Weights of a small GPT-style language model, trained from scratch on English Wikipedia: normalized queries and keys, exclusive self-attention.
Each number is 50 + 15 x the weight over its row's rms, rounded and kept within 0 to 99. Layers, rows and columns count from 0. The size before them is the row's rms in percent of the matrix's.

# layer 4 MLP down (transposed), 1024x256, rms 0.0352, rows 471-498, columns 128-255
010:38 43 53 38 34 56 64 49 39 51 29 55 71 66 42 58 30 32 55 55 89 47 35 51 43 62 66 56 82 80 37 56 37 50 34 36 48 52 43 61 52 40 82 56 53 64 57 64 41 63 39 58 48 41 45 41 46 57 66 67 64 52 52 37 53 32 45 65 46 26 66 70 25 55 38 66 68 32 50 70 28 69 58 50 55 48 21 67 61 55 61 61 48 63 23 65 46 43 52 45 53 60 55 50 57 62 53 68 47 32 55 79 54 37 35 67 10 48 59 56 63 60 31 63 61 64 62 55
126:45 78 74 52 56 59 48 46 28 83 52 45 46 47 47 50 31 38 23 59 41 38 47 50 52 23 57 53 66 79 68 63 48 59 50 48 50 43 28 52 62 77 58 51 40 54 39 51 34 68 45 16 29 41 57 47 46 35 36 33 54 50 43 33 69 47 57 29 50 66 60 39 53 55 37 43 49 51 67 42 63 41 57 64 51 89 63 50 59 68 42 69 73 17 60 36 37 73 51 34 61 51 68 59 49 61 64 44 47 63 30 54 15 58 52 56 62 55 39 53 61 30 87 60 72 49 54 50
122:34 21 50 48 69 48 57 43 51 36 05 55 40 61 53 76 80 77 61 32 76 65 42 25 47 52 41 50 56 34 53 61 48 41 53 36 49 39 32 50 55 41 57 51 57 64 52 19 44 71 57 28 71 50 78 31 50 32 39 51 50 55 46 56 55 40 57 38 35 38 70 60 62 42 66 78 40 50 59 54 44 42 83 51 62 73 71 57 48 35 43 58 50 61 39 25 44 20 62 62 46 24 19 49 46 47 23 39 61 39 37 10 61 66 38 74 58 31 63 39 40 31 60 70 60 58 52 43
118:35 55 41 48 62 44 43 26 51 60 46 52 40 73 38 57 30 24 97 57 36 39 80 58 27 49 56 55 37 59 76 41 60 57 69 58 56 59 33 51 39 30 45 53 41 38 40 64 84 63 52 56 40 60 32 38 51 41 58 51 50 46 60 66 12 58 45 34 33 57 47 41 65 86 70 61 45 66 42 87 83 53 14 45 58 51 38 70 35 41 74 42 66 28 58 35 41 47 48 43 76 46 75 65 40 41 43 47 30 28 55 80 70 62 54 56 43 59 35 67 72 45 69 61 34 38 38 36
135:33 59 32 25 69 44 56 63 40 60 41 62 78 63 28 36 54 59 42 60 35 71 45 31 31 57 52 51 27 49 39 71 74 35 59 38 64 51 47 44 54 25 39 53 58 91 45 54 35 42 52 52 59 57 57 39 56 51 33 43 76 61 53 51 44 43 31 46 59 51 54 66 55 49 56 56 29 59 50 42 46 02 54 63 41 59 43 66 56 47 38 48 42 22 18 64 39 62 60 48 74 53 74 71 49 53 18 13 54 54 52 49 39 24 59 57 41 35 34 64 74 65 66 53 81 62 60 72
100:66 79 33 58 66 48 68 31 54 70 67 63 17 53 28 54 39 52 50 48 35 61 58 57 61 51 80 38 66 50 62 50 61 46 51 33 35 52 44 35 11 41 28 67 54 69 57 29 67 26 77 41 56 31 55 65 52 52 23 30 45 46 39 52 23 45 56 43 71 46 59 39 53 65 36 20 31 51 29 36 35 43 53 21 64 39 58 82 52 47 62 51 00 49 33 38 46 65 41 42 76 60 49 56 31 52 36 46 25 33 59 67 32 35 48 40 47 19 60 59 43 81 46 58 70 62 36 73
090:20 65 51 57 78 38 55 77 39 46 49 70 43 29 56 31 52 53 26 30 55 25 61 99 49 57 50 30 58 51 73 52 84 35 69 44 55 58 43 63 57 69 56 58 41 51 60 25 26 58 33 59 59 49 57 32 54 41 58 59 54 29 59 51 55 21 33 71 49 62 46 60 25 84 44 48 38 74 46 59 57 68 44 61 57 27 33 69 40 58 65 51 38 67 71 45 90 57 49 72 57 36 49 69 32 49 71 65 66 62 57 69 61 46 58 43 36 56 64 55 40 65 79 55 22 59 66 53
073:69 50 64 62 13 29 89 43 52 48 39 56 49 41 54 41 71 63 72 37 51 56 27 37 52 57 61 49 57 34 46 65 82 40 37 50 30 48 34 46 41 38 45 13 30 20 45 38 48 49 51 61 41 68 60 35 77 73 59 28 68 39 45 54 28 41 62 53 63 66 63 63 77 29 74 28 60 48 72 40 46 42 58 69 53 81 44 51 48 76 43 49 73 43 29 57 41 53 56 32 33 63 48 54 43 64 51 47 59 52 85 46 44 72 53 53 55 66 30 46 32 61 46 66 34 62 69 36
073:70 45 82 65 39 50 31 48 50 72 49 60 62 86 45 42 38 54 42 44 62 38 63 49 59 61 29 61 49 64 53 39 35 27 63 68 49 67 70 63 52 50 52 34 58 51 36 39 48 55 55 37 49 46 47 32 32 45 42 48 36 65 42 50 58 88 37 56 54 07 29 46 65 32 63 45 51 39 65 50 42 41 51 56 27 66 51 48 53 27 53 57 49 37 57 31 43 52 16 52 72 52 60 24 48 82 53 61 37 52 57 50 88 06 45 85 53 53 57 51 42 57 49 25 54 65 68 65
099:64 26 76 50 47 60 41 54 42 52 51 67 59 72 30 47 67 52 47 63 44 82 60 47 55 31 21 57 47 52 56 46 65 51 49 77 63 38 32 66 66 52 68 28 38 60 73 60 66 08 46 40 35 43 19 25 44 59 35 49 22 62 53 78 36 46 57 58 51 79 33 48 69 35 68 33 41 39 46 51 42 49 12 58 58 22 69 41 52 59 89 77 59 45 62 88 65 63 59 42 28 56 32 44 52 34 46 59 44 23 58 39 55 41 70 62 42 38 33 48 77 52 67 31 74 53 24 28
113:46 72 60 50 52 40 53 23 55 45 73 75 39 49 32 53 41 63 25 57 29 36 46 58 66 60 53 42 26 43 45 37 60 41 28 55 30 86 28 66 54 49 36 58 51 68 60 37 55 55 50 82 22 35 56 51 47 47 46 70 51 52 83 56 52 47 64 80 44 37 62 38 47 51 42 82 59 40 46 43 36 33 39 51 18 58 57 76 53 74 47 60 35 62 57 60 56 60 50 47 81 34 33 56 41 61 41 29 63 68 74 62 80 45 73 62 37 63 53 47 33 53 75 37 40 24 38 57
115:46 45 48 44 40 40 46 50 69 52 61 51 49 94 35 51 51 41 65 56 44 44 67 49 38 55 87 73 63 57 41 73 23 58 77 28 53 36 70 31 50 38 39 35 60 35 59 46 51 60 16 58 49 60 46 66 58 37 84 56 45 41 69 46 54 46 19 51 74 27 20 68 64 48 44 49 39 42 66 74 61 59 43 51 52 49 12 48 48 34 45 48 38 47 73 76 64 48 44 57 62 28 43 60 57 23 51 60 46 57 64 44 46 70 42 57 35 51 66 39 36 20 46 35 21 68 37 39
142:34 59 48 60 53 63 45 32 54 44 70 63 53 37 49 84 58 56 73 55 77 71 41 49 67 54 71 86 21 51 47 61 52 66 48 43 37 54 62 75 41 35 39 55 32 62 55 54 48 41 66 37 42 56 20 42 15 65 37 49 61 51 50 52 44 48 70 40 40 31 52 58 40 55 69 42 40 25 58 45 77 48 55 61 43 65 30 55 79 51 50 49 66 52 29 66 58 63 67 36 59 36 37 36 70 43 45 26 30 74 61 38 53 46 27 60 44 55 50 75 45 68 55 47 37 91 54 46
109:69 72 44 47 58 27 64 26 41 71 74 57 36 73 66 33 39 48 55 28 37 63 45 65 59 30 42 41 42 63 37 24 46 25 30 55 71 54 50 55 55 48 38 30 32 39 63 42 59 41 56 45 28 45 37 37 56 58 76 42 37 60 49 26 44 64 33 51 40 42 70 66 42 44 56 46 55 64 44 61 31 27 54 44 45 30 50 40 55 31 30 47 34 40 52 39 68 42 47 52 61 53 43 54 67 19 32 28 39 52 46 54 80 57 87 72 39 23 51 74 51 63 45 62 21 33 58 59
117:69 61 68 32 50 43 57 41 51 53 46 45 38 37 26 43 13 99 43 39 55 49 62 74 57 47 49 59 50 62 53 47 40 69 28 39 50 58 81 52 32 69 49 56 56 39 36 34 17 76 40 61 30 64 89 51 52 58 19 63 57 45 62 72 69 32 47 69 53 49 51 58 75 55 43 53 51 41 72 42 31 43 44 33 40 54 30 27 44 39 49 51 69 32 35 42 38 30 95 79 63 75 78 62 32 36 74 87 54 55 31 50 57 46 47 68 54 58 42 33 37 51 52 48 62 42 21 62
134:93 53 28 55 49 40 71 57 55 64 52 29 68 22 72 34 49 15 26 48 48 36 59 50 70 50 51 59 67 61 52 56 53 43 72 43 42 32 64 57 67 60 43 42 70 60 49 69 66 36 43 30 55 44 28 74 38 66 58 63 67 62 67 59 55 35 59 57 63 73 46 71 46 38 48 64 50 38 28 56 37 35 26 40 68 74 65 54 28 10 43 49 32 67 64 33 33 45 57 54 60 25 28 47 62 47 59 57 39 47 70 56 72 62 37 36 56 46 40 53 50 58 72 48 54 59 50 45
077:47 62 53 51 36 40 53 38 50 21 43 55 62 45 26 36 85 49 33 44 43 63 51 43 43 59 38 19 70 22 61 37 77 31 39 58 56 42 35 40 37 37 51 68 42 52 48 44 60 72 42 28 56 50 60 37 53 55 65 52 72 57 33 28 43 44 40 80 58 62 41 28 46 35 44 72 40 25 64 75 12 23 82 49 53 63 38 51 28 65 23 59 43 37 19 47 58 50 63 43 66 68 60 34 60 41 58 57 30 59 53 41 41 46 28 35 39 38 43 58 37 42 53 51 34 34 60 30
109:45 21 51 23 65 57 41 61 59 21 52 51 55 65 46 30 60 68 23 64 49 22 58 35 38 29 40 84 66 64 83 67 48 43 40 58 42 88 40 70 52 40 86 33 49 33 49 95 51 51 40 59 50 41 36 62 55 34 37 51 58 45 44 85 46 47 37 55 59 33 38 55 53 69 54 47 64 47 42 60 72 46 75 55 51 81 50 55 40 49 43 47 44 20 21 51 67 83 46 54 50 57 70 66 56 61 55 61 32 41 47 59 39 89 57 46 53 47 26 24 42 40 09 56 58 48 33 57
113:60 57 35 41 66 48 65 57 68 17 53 55 72 37 41 42 42 46 56 38 58 48 26 23 87 69 44 47 51 18 27 33 42 40 58 42 59 71 48 32 24 49 29 60 46 48 64 75 29 74 63 57 39 53 35 56 50 79 44 50 48 59 54 29 45 70 39 51 24 20 63 72 65 63 58 42 55 54 56 65 36 56 57 57 38 71 58 56 66 33 45 46 59 35 34 50 50 34 51 52 53 84 61 36 61 05 24 35 76 51 48 60 34 51 37 45 37 45 49 61 61 52 19 45 63 50 68 71
079:75 47 67 49 35 65 77 39 45 57 36 61 39 58 60 63 62 53 68 41 45 51 18 60 51 41 44 64 42 56 71 29 40 57 37 27 39 40 52 78 52 45 36 48 44 34 44 36 57 45 47 40 57 74 29 44 63 39 40 43 72 34 73 37 58 65 60 26 46 57 47 65 50 59 46 43 52 29 69 62 68 28 54 67 68 36 59 33 41 40 54 71 62 84 41 72 51 31 44 39 40 60 44 47 61 53 56 75 76 42 40 31 59 30 44 56 54 63 35 64 30 37 56 58 71 55 50 23
113:50 44 39 12 85 15 34 16 48 37 45 41 48 36 26 53 43 47 33 40 33 53 62 37 37 26 42 57 60 52 53 71 22 54 73 43 38 69 47 48 52 49 57 48 43 41 56 72 52 33 82 46 56 70 26 49 39 55 64 55 57 66 38 44 48 67 61 26 79 52 36 80 18 42 80 66 69 57 64 73 27 29 26 70 52 52 41 44 50 59 61 35 49 21 43 68 26 66 51 60 56 32 45 50 66 56 46 46 70 34 36 18 62 81 60 24 56 50 37 39 46 22 44 46 66 41 68 68
103:54 39 38 51 43 56 46 36 60 50 38 43 56 86 38 66 75 66 46 56 33 77 48 43 47 53 55 60 49 15 50 43 38 35 22 51 63 49 56 63 52 27 34 36 55 55 49 56 51 61 45 42 57 42 90 37 52 48 53 59 64 34 59 60 54 54 44 27 42 46 43 56 58 44 19 78 68 56 74 41 57 46 49 32 67 60 34 50 47 63 35 18 57 51 43 53 46 49 33 41 78 54 65 39 75 54 75 49 34 57 27 58 37 66 60 22 39 41 97 66 45 55 43 51 51 70 52 59
005:40 73 65 26 62 51 54 71 41 46 25 36 65 28 24 62 67 56 46 53 71 25 55 45 52 71 65 36 25 21 69 54 41 48 41 42 49 51 59 31 28 52 35 46 60 28 52 18 43 43 20 49 63 42 74 48 47 53 38 53 54 55 69 41 66 59 41 66 81 28 66 44 49 51 59 49 69 23 57 32 39 92 36 00 60 64 35 76 59 55 36 53 71 47 58 27 63 37 59 43 40 65 63 56 60 58 53 47 44 51 22 31 17 39 22 63 47 67 81 44 49 56 52 41 27 13 61 31
015:24 43 45 54 42 47 36 26 58 33 49 47 46 55 32 49 48 34 40 34 64 48 47 58 44 52 45 44 47 60 47 40 69 52 42 42 60 55 33 60 39 62 55 41 69 53 46 73 58 62 37 13 66 75 56 45 51 48 33 43 47 39 37 49 79 41 56 94 71 57 31 41 66 81 37 58 76 59 44 32 17 91 52 50 54 87 36 46 34 56 84 17 54 67 35 35 79 63 43 43 72 46 42 40 82 43 46 60 66 38 50 54 44 31 81 63 62 68 62 37 40 51 55 54 33 50 54 37
122:54 55 39 54 32 46 68 35 54 38 47 47 72 61 44 86 32 56 63 32 27 38 49 31 50 32 57 72 45 62 46 51 78 51 61 52 50 37 49 39 54 29 65 43 52 36 22 51 47 51 86 42 32 60 14 38 48 50 20 45 58 53 26 67 43 62 17 48 59 73 25 60 69 40 37 52 54 54 49 31 72 44 63 84 24 46 31 45 47 45 63 50 36 57 60 74 59 48 48 39 23 49 32 62 55 53 36 64 21 57 51 64 47 42 59 41 62 77 47 35 47 59 17 61 61 33 31 59
154:53 57 57 58 71 50 20 38 56 48 25 68 35 52 45 35 33 41 40 57 49 30 58 37 51 83 71 58 56 50 61 43 47 68 55 55 31 47 50 54 34 74 49 44 50 72 51 41 40 55 47 35 54 20 38 52 41 36 52 65 50 67 50 55 36 43 64 52 59 55 75 54 74 72 49 51 29 44 42 62 81 41 42 39 25 25 70 59 38 43 60 44 39 30 56 54 63 62 76 68 47 52 25 88 29 54 35 55 65 47 61 69 56 49 78 63 37 64 53 40 43 63 65 25 63 53 38 62
022:61 53 25 33 40 59 32 53 55 57 70 45 53 64 27 55 40 55 49 50 77 44 45 44 44 33 27 64 54 52 51 87 54 41 31 48 35 69 21 42 50 56 62 65 53 57 51 44 44 52 12 46 44 53 44 53 39 67 75 67 51 67 60 55 54 69 53 54 45 78 67 87 48 49 63 21 56 56 52 65 50 60 70 55 62 45 39 09 55 56 80 41 51 47 62 17 48 77 64 50 52 45 85 45 75 85 60 17 42 54 37 23 56 15 54 62 53 35 29 34 45 66 36 55 69 44 77 36
008:38 72 54 41 87 43 59 58 18 32 36 46 40 31 48 68 33 43 43 36 54 29 68 57 40 51 59 52 60 25 65 55 48 62 41 30 46 61 54 54 48 42 31 42 59 54 55 71 60 44 37 34 59 55 77 38 41 50 59 72 49 57 42 83 99 75 58 81 38 70 74 44 30 46 39 45 29 44 46 62 52 33 67 47 63 34 70 64 39 64 70 26 43 36 61 59 45 51 53 66 46 51 28 31 39 53 60 44 73 81 62 63 65 74 18 63 47 55 57 44 36 64 48 65 56 44 42 51
# layer 4 MLP up, 1024x256, rms 0.207, rows 472-498, columns 128-255
126:35 45 65 65 32 40 53 52 68 43 58 68 23 35 18 41 50 28 76 34 59 60 34 56 57 50 33 44 30 53 28 54 51 51 82 30 36 37 67 41 69 80 77 52 79 41 61 32 37 66 62 59 40 68 35 48 38 13 52 56 42 52 55 43 57 29 41 46 51 40 52 72 54 63 48 51 38 51 25 23 56 30 91 51 64 83 72 40 59 19 43 52 42 43 28 52 65 48 40 44 46 39 27 38 46 59 42 54 38 41 57 74 37 72 49 40 48 07 51 34 37 50 44 24 34 36 36 60
124:48 55 71 40 54 35 50 42 32 43 51 40 56 69 51 38 68 57 51 76 15 44 46 51 39 53 49 61 43 91 74 62 43 45 49 51 37 43 54 44 30 49 51 42 51 27 55 55 57 40 35 30 30 55 52 44 43 16 74 54 59 28 50 62 68 28 56 48 75 46 61 43 41 55 55 63 38 37 49 37 44 42 59 53 45 39 32 55 58 71 53 47 39 53 53 12 80 56 28 67 68 28 33 94 33 64 29 63 49 64 74 67 54 58 58 31 31 54 56 74 56 42 32 69 30 75 31 50
113:44 75 54 69 38 70 79 55 58 70 52 31 64 36 53 58 59 81 55 28 52 20 43 55 35 25 57 53 50 44 43 38 43 67 41 58 38 51 45 50 84 51 80 60 55 72 43 59 41 70 68 56 28 54 70 45 53 23 49 51 28 61 44 36 54 50 40 51 52 67 28 60 65 54 40 84 49 56 58 60 61 42 58 41 18 63 39 66 55 33 45 37 40 29 68 37 70 19 54 52 64 24 71 62 75 94 52 42 53 41 59 52 46 66 34 31 47 19 62 31 52 47 46 74 43 30 53 52
116:50 26 51 63 41 71 56 64 51 49 67 40 62 27 68 61 35 51 64 38 49 54 64 41 31 50 62 47 76 48 59 53 45 51 54 79 54 64 69 45 50 57 40 64 71 30 51 58 57 39 46 60 63 37 62 63 75 45 51 71 46 40 74 48 31 39 61 62 56 37 45 42 36 42 43 51 07 36 68 66 44 63 24 17 64 58 44 50 67 33 45 39 29 57 61 36 60 34 49 76 59 37 23 21 40 46 83 69 54 35 64 69 45 36 59 39 28 72 71 39 56 31 53 43 30 51 31 46
094:49 57 44 71 47 46 61 65 45 28 88 48 30 72 70 41 54 71 17 38 36 47 49 40 72 55 68 53 61 49 41 39 61 44 81 44 48 49 51 54 65 71 51 78 67 53 31 45 61 48 54 39 22 28 27 58 68 38 43 44 32 40 54 70 44 28 71 52 43 70 63 40 13 68 46 64 30 58 36 40 18 44 52 51 43 62 32 39 24 35 52 72 34 50 30 42 53 18 40 22 49 39 26 59 56 54 37 67 61 30 53 81 59 38 29 36 04 39 51 48 48 57 43 48 47 43 38 81
095:61 45 20 70 54 35 41 42 49 26 41 52 68 80 56 63 50 38 49 28 83 41 59 27 25 06 59 51 39 65 64 70 33 50 73 53 29 37 18 42 40 59 69 54 45 41 71 41 75 22 43 65 37 46 52 46 52 59 55 54 48 43 67 44 42 46 86 42 26 51 62 55 64 57 51 32 18 32 22 60 50 44 66 52 50 38 42 50 63 61 39 46 52 42 41 67 54 48 22 38 38 68 57 59 49 71 57 47 49 64 54 47 64 39 63 43 57 54 65 48 41 84 40 63 17 76 58 45
077:43 53 73 60 71 58 76 43 66 49 51 74 63 40 85 37 78 63 56 45 65 36 34 40 54 49 44 33 60 54 40 24 64 60 69 56 37 41 56 26 61 77 54 11 63 28 47 30 38 27 45 32 39 61 37 02 56 56 88 38 63 18 58 68 33 29 27 66 57 62 54 54 51 34 49 18 60 44 64 29 63 40 58 64 49 61 53 65 83 52 54 45 30 49 42 61 33 45 58 54 61 44 43 62 55 60 56 53 61 64 38 27 53 53 75 54 41 37 29 52 56 77 62 36 25 39 34 48
072:62 52 31 54 52 56 38 38 44 79 41 80 47 40 40 32 70 40 51 56 71 45 45 49 72 32 38 55 46 57 45 43 54 44 68 71 53 71 71 49 44 45 65 74 65 68 28 66 27 32 66 67 56 53 63 48 77 43 58 51 42 59 63 58 56 45 49 43 26 59 56 39 66 48 52 89 69 49 48 56 18 31 60 78 73 59 57 44 48 42 66 45 62 58 45 49 63 35 34 63 58 22 39 43 36 68 55 55 73 67 74 37 50 57 33 66 58 30 59 36 44 39 37 31 55 55 28 46
100:33 45 59 59 60 45 35 52 54 56 51 62 70 59 20 19 63 38 45 62 45 56 72 48 49 72 71 29 68 27 33 62 56 16 42 47 41 31 50 99 39 41 54 57 47 41 41 59 38 50 26 70 54 44 40 53 47 57 37 31 64 67 57 30 57 30 25 74 53 22 42 31 38 38 35 42 64 53 72 67 43 69 58 58 29 58 51 45 63 58 17 49 70 78 78 70 46 69 64 44 48 58 38 48 79 74 54 48 50 51 49 17 25 44 55 70 54 55 58 66 37 58 49 56 77 56 31 61
111:62 47 60 23 33 60 34 67 52 24 43 37 30 38 64 77 65 55 72 43 41 30 58 46 63 55 40 64 73 35 45 59 37 61 37 46 34 54 44 42 59 41 24 68 36 41 52 39 63 49 66 49 55 43 60 34 51 54 46 25 66 36 32 46 46 36 71 62 65 62 12 66 57 53 48 70 63 53 41 21 71 46 32 70 63 77 45 45 50 38 71 52 34 43 44 42 43 61 60 43 47 12 49 59 58 48 44 72 49 40 63 32 61 42 36 34 12 52 52 64 95 55 58 56 40 49 46 64
127:24 49 71 29 63 67 57 54 89 59 68 51 49 19 35 53 62 79 25 49 31 45 76 54 48 39 78 54 45 35 38 77 23 51 67 30 37 71 38 57 59 58 52 32 50 51 39 57 58 50 31 62 43 20 09 62 32 54 41 64 59 27 70 25 56 54 42 55 47 34 33 43 51 53 33 55 56 62 73 47 44 73 54 70 42 52 34 40 64 39 53 30 46 33 46 56 52 47 46 48 36 56 58 42 48 51 54 59 58 57 73 59 33 52 86 68 69 50 49 42 61 60 58 26 31 28 61 42
128:61 60 55 14 43 46 41 38 34 48 50 51 47 57 52 70 54 85 81 62 54 74 61 60 63 55 71 52 66 54 53 20 50 34 46 66 48 47 43 50 45 53 45 44 68 42 37 67 69 43 40 40 78 59 66 40 49 54 45 57 75 45 34 27 30 59 58 52 61 45 45 62 16 37 46 12 34 50 64 64 49 62 71 58 55 48 44 38 43 53 40 55 24 56 52 72 24 38 33 46 44 67 64 41 55 69 64 46 47 75 62 61 23 57 55 47 49 39 65 60 39 59 33 46 55 52 57 51
115:62 22 55 33 59 44 32 46 48 41 17 81 31 50 34 68 70 75 49 45 41 37 57 60 39 68 34 71 68 27 31 64 41 42 49 78 67 61 43 33 55 55 63 57 55 63 41 48 80 37 33 69 45 52 52 26 48 43 51 54 46 54 31 48 55 55 60 79 25 38 27 45 57 70 48 67 36 43 57 56 27 16 74 56 39 74 69 75 62 43 45 30 39 43 62 52 48 49 49 42 42 78 36 54 36 33 60 53 28 38 37 53 17 80 31 65 36 49 42 56 33 49 84 40 47 72 36 44
120:34 65 31 46 26 75 44 50 58 61 56 47 79 48 48 49 55 35 69 44 39 59 47 55 48 37 70 49 38 56 37 69 60 39 27 44 05 46 61 44 64 37 63 46 62 62 39 66 63 41 41 50 56 48 11 76 70 44 82 22 45 52 59 38 65 59 49 33 54 42 24 49 28 29 54 48 51 60 53 38 30 39 41 53 87 30 47 60 49 41 46 62 33 44 35 38 68 69 35 38 47 87 33 40 63 27 22 30 46 69 48 40 55 51 65 35 42 75 42 42 76 32 48 25 86 53 81 42
122:54 48 54 36 33 37 46 57 38 46 58 48 50 59 41 48 49 60 43 44 60 59 50 70 42 66 11 63 68 71 47 55 37 36 32 51 41 56 87 40 58 41 46 47 55 52 53 47 72 47 65 52 28 64 53 18 13 46 22 34 71 51 40 76 72 67 72 46 41 48 27 65 65 40 22 40 50 38 53 39 53 52 40 58 44 42 50 60 43 44 51 39 25 43 47 37 61 76 53 77 40 46 72 30 49 44 45 53 50 33 61 31 37 42 50 47 52 64 36 35 58 64 29 39 25 43 55 73
088:42 56 48 22 42 87 35 20 28 61 46 48 59 47 05 57 65 67 50 50 79 45 36 55 60 65 41 30 55 56 32 65 46 54 40 61 56 68 37 62 50 43 36 70 44 65 43 68 71 61 50 46 53 44 61 64 74 43 66 53 59 44 57 51 43 54 55 69 32 61 55 32 51 49 41 35 48 62 40 39 36 36 65 40 58 52 80 52 66 50 60 62 44 55 37 58 48 30 59 66 32 80 83 30 66 51 57 53 36 34 37 41 49 62 33 25 63 26 40 50 32 57 40 49 66 22 59 62
110:44 43 56 54 46 29 55 47 35 50 68 60 75 54 58 67 55 61 37 39 34 25 60 51 49 67 34 51 55 45 63 40 55 57 52 65 61 51 45 37 45 67 64 61 42 40 66 38 36 62 22 54 29 62 28 50 37 85 50 54 50 81 52 62 73 44 49 63 50 23 23 29 45 59 32 75 56 52 85 45 56 64 11 48 56 57 37 39 34 49 31 58 49 52 70 66 39 73 43 29 41 50 35 12 52 53 61 72 50 72 49 78 65 48 64 74 21 24 65 23 69 32 51 73 37 29 24 68
125:29 49 49 58 59 20 37 60 50 31 47 21 74 45 49 58 73 75 39 50 22 56 56 66 70 47 53 24 65 52 43 58 61 76 64 56 29 22 59 67 40 64 51 33 71 44 57 59 48 60 59 76 49 46 65 71 45 58 47 61 54 63 40 44 66 37 39 44 79 41 62 53 45 45 43 49 52 43 44 76 42 63 73 48 71 90 58 28 34 52 35 58 57 33 60 35 46 36 49 59 57 74 22 65 42 41 59 63 55 36 44 92 38 41 37 51 18 31 41 45 64 79 50 49 58 54 50 42
076:51 45 44 44 64 43 47 33 43 58 60 61 42 30 84 35 63 58 73 64 37 63 24 61 79 26 32 71 54 57 79 45 50 41 56 34 25 65 29 56 46 76 69 65 63 36 48 48 12 65 51 14 57 59 33 37 54 34 21 36 53 57 51 35 64 35 39 59 69 19 31 48 64 68 48 55 59 52 53 66 76 38 39 51 29 49 51 59 54 45 57 54 68 54 68 39 38 35 62 41 43 86 49 47 71 42 62 52 91 45 45 37 13 09 74 57 53 66 36 43 24 51 39 44 52 50 44 55
114:71 68 18 63 62 32 44 39 80 52 52 55 38 55 42 47 77 58 52 61 55 17 44 41 26 44 36 62 33 55 40 42 32 39 76 54 60 41 35 65 54 67 30 39 40 48 46 49 82 30 43 74 45 45 25 39 36 62 51 67 55 49 26 38 22 83 51 56 59 58 64 69 25 43 37 60 48 67 55 53 45 53 63 54 66 45 52 46 72 38 59 41 65 50 55 39 33 56 39 54 82 23 60 31 72 78 43 62 58 49 50 19 65 46 50 49 20 22 58 29 59 47 37 35 30 52 48 55
106:68 51 55 61 54 62 42 86 34 43 43 50 38 66 23 37 68 64 74 72 55 62 49 52 34 54 86 56 64 39 57 25 21 61 65 42 31 49 49 43 53 43 60 71 42 35 40 54 55 71 51 46 52 45 50 38 50 22 52 54 58 57 45 30 93 32 53 47 25 43 43 21 46 55 58 41 57 27 75 65 36 63 79 43 67 81 56 29 29 42 39 57 41 81 54 34 52 44 58 49 33 49 84 59 35 62 61 42 39 30 42 67 46 59 46 40 55 41 50 54 64 78 51 48 72 38 55 81
006:46 75 68 48 48 58 49 42 40 49 16 62 34 60 69 17 44 58 38 62 40 46 35 43 64 53 26 26 48 57 26 57 71 48 59 18 57 34 26 27 38 40 77 78 60 56 41 46 70 43 25 52 70 43 29 57 40 57 55 40 78 36 61 45 49 55 63 83 42 34 59 40 39 58 69 39 42 80 59 33 44 68 33 30 70 53 62 75 49 40 57 85 31 65 82 61 57 58 80 70 33 57 44 45 45 47 53 53 71 59 53 24 53 45 60 46 48 39 60 48 50 53 59 27 75 39 59 50
015:22 78 71 44 56 53 61 46 23 46 62 67 54 61 52 56 37 62 53 38 48 45 60 51 54 49 23 39 52 81 31 31 75 28 53 47 65 32 51 48 66 66 66 14 39 42 40 68 54 48 38 24 35 80 36 61 43 60 38 49 82 45 50 51 76 62 47 81 54 53 73 64 50 53 26 45 46 59 47 56 30 55 51 30 49 35 37 38 44 52 73 38 47 69 27 32 57 55 41 72 56 63 67 60 68 38 27 47 74 47 39 53 46 47 43 34 49 43 55 54 44 59 44 53 51 53 68 51
120:63 55 54 75 50 52 63 33 54 32 60 28 57 65 38 45 35 39 59 35 65 21 45 84 41 74 49 49 53 38 55 64 59 49 39 39 77 80 61 36 60 43 52 61 57 41 62 33 48 47 41 53 62 42 40 61 59 49 47 72 57 58 48 41 74 58 67 27 28 73 38 45 48 64 39 63 48 54 53 45 36 56 45 32 24 64 52 31 78 08 49 60 52 73 31 63 86 50 24 52 62 77 46 50 38 56 78 66 56 60 65 52 40 44 43 62 46 33 65 29 47 45 55 45 64 48 55 52
122:45 58 63 32 51 48 46 47 44 49 20 68 21 54 47 34 45 67 44 45 81 30 48 45 60 64 65 45 57 59 47 49 33 54 47 72 32 38 35 53 40 54 21 41 71 43 51 46 35 31 61 43 62 59 66 79 94 31 50 74 49 43 54 64 50 42 55 82 54 43 63 59 40 63 30 43 43 64 85 68 53 45 42 48 41 60 48 51 39 47 31 10 56 35 40 40 73 69 62 38 34 53 28 47 32 52 44 66 55 39 58 39 47 57 67 37 59 44 39 54 36 47 59 75 28 52 48 57
023:67 52 54 42 30 48 47 39 73 47 49 22 47 46 37 50 32 29 33 36 67 66 39 40 64 34 51 60 83 34 42 29 56 65 38 36 41 71 61 41 25 55 64 60 69 31 55 54 33 63 53 41 40 83 85 94 44 41 48 71 20 56 29 58 53 28 69 54 67 26 80 59 54 56 30 48 56 17 73 77 26 57 32 79 38 58 59 52 39 37 68 55 27 66 74 62 42 83 46 51 43 34 22 47 51 63 45 62 54 51 58 52 45 29 79 44 64 70 43 73 41 38 58 43 50 66 46 42
009:86 50 38 52 65 46 50 48 50 54 42 69 51 58 25 94 70 41 18 62 85 24 57 67 41 47 51 43 60 37 63 21 43 72 31 33 55 34 69 52 35 62 27 45 30 37 41 38 31 50 48 42 63 64 70 40 60 59 70 33 40 59 76 57 57 76 53 51 44 49 51 44 72 80 63 63 62 64 34 50 65 41 30 36 66 41 24 47 71 49 21 83 62 41 51 20 25 59 51 26 68 39 41 55 37 47 27 25 45 45 56 33 34 61 55 48 45 58 46 74 63 47 76 30 37 36 68 37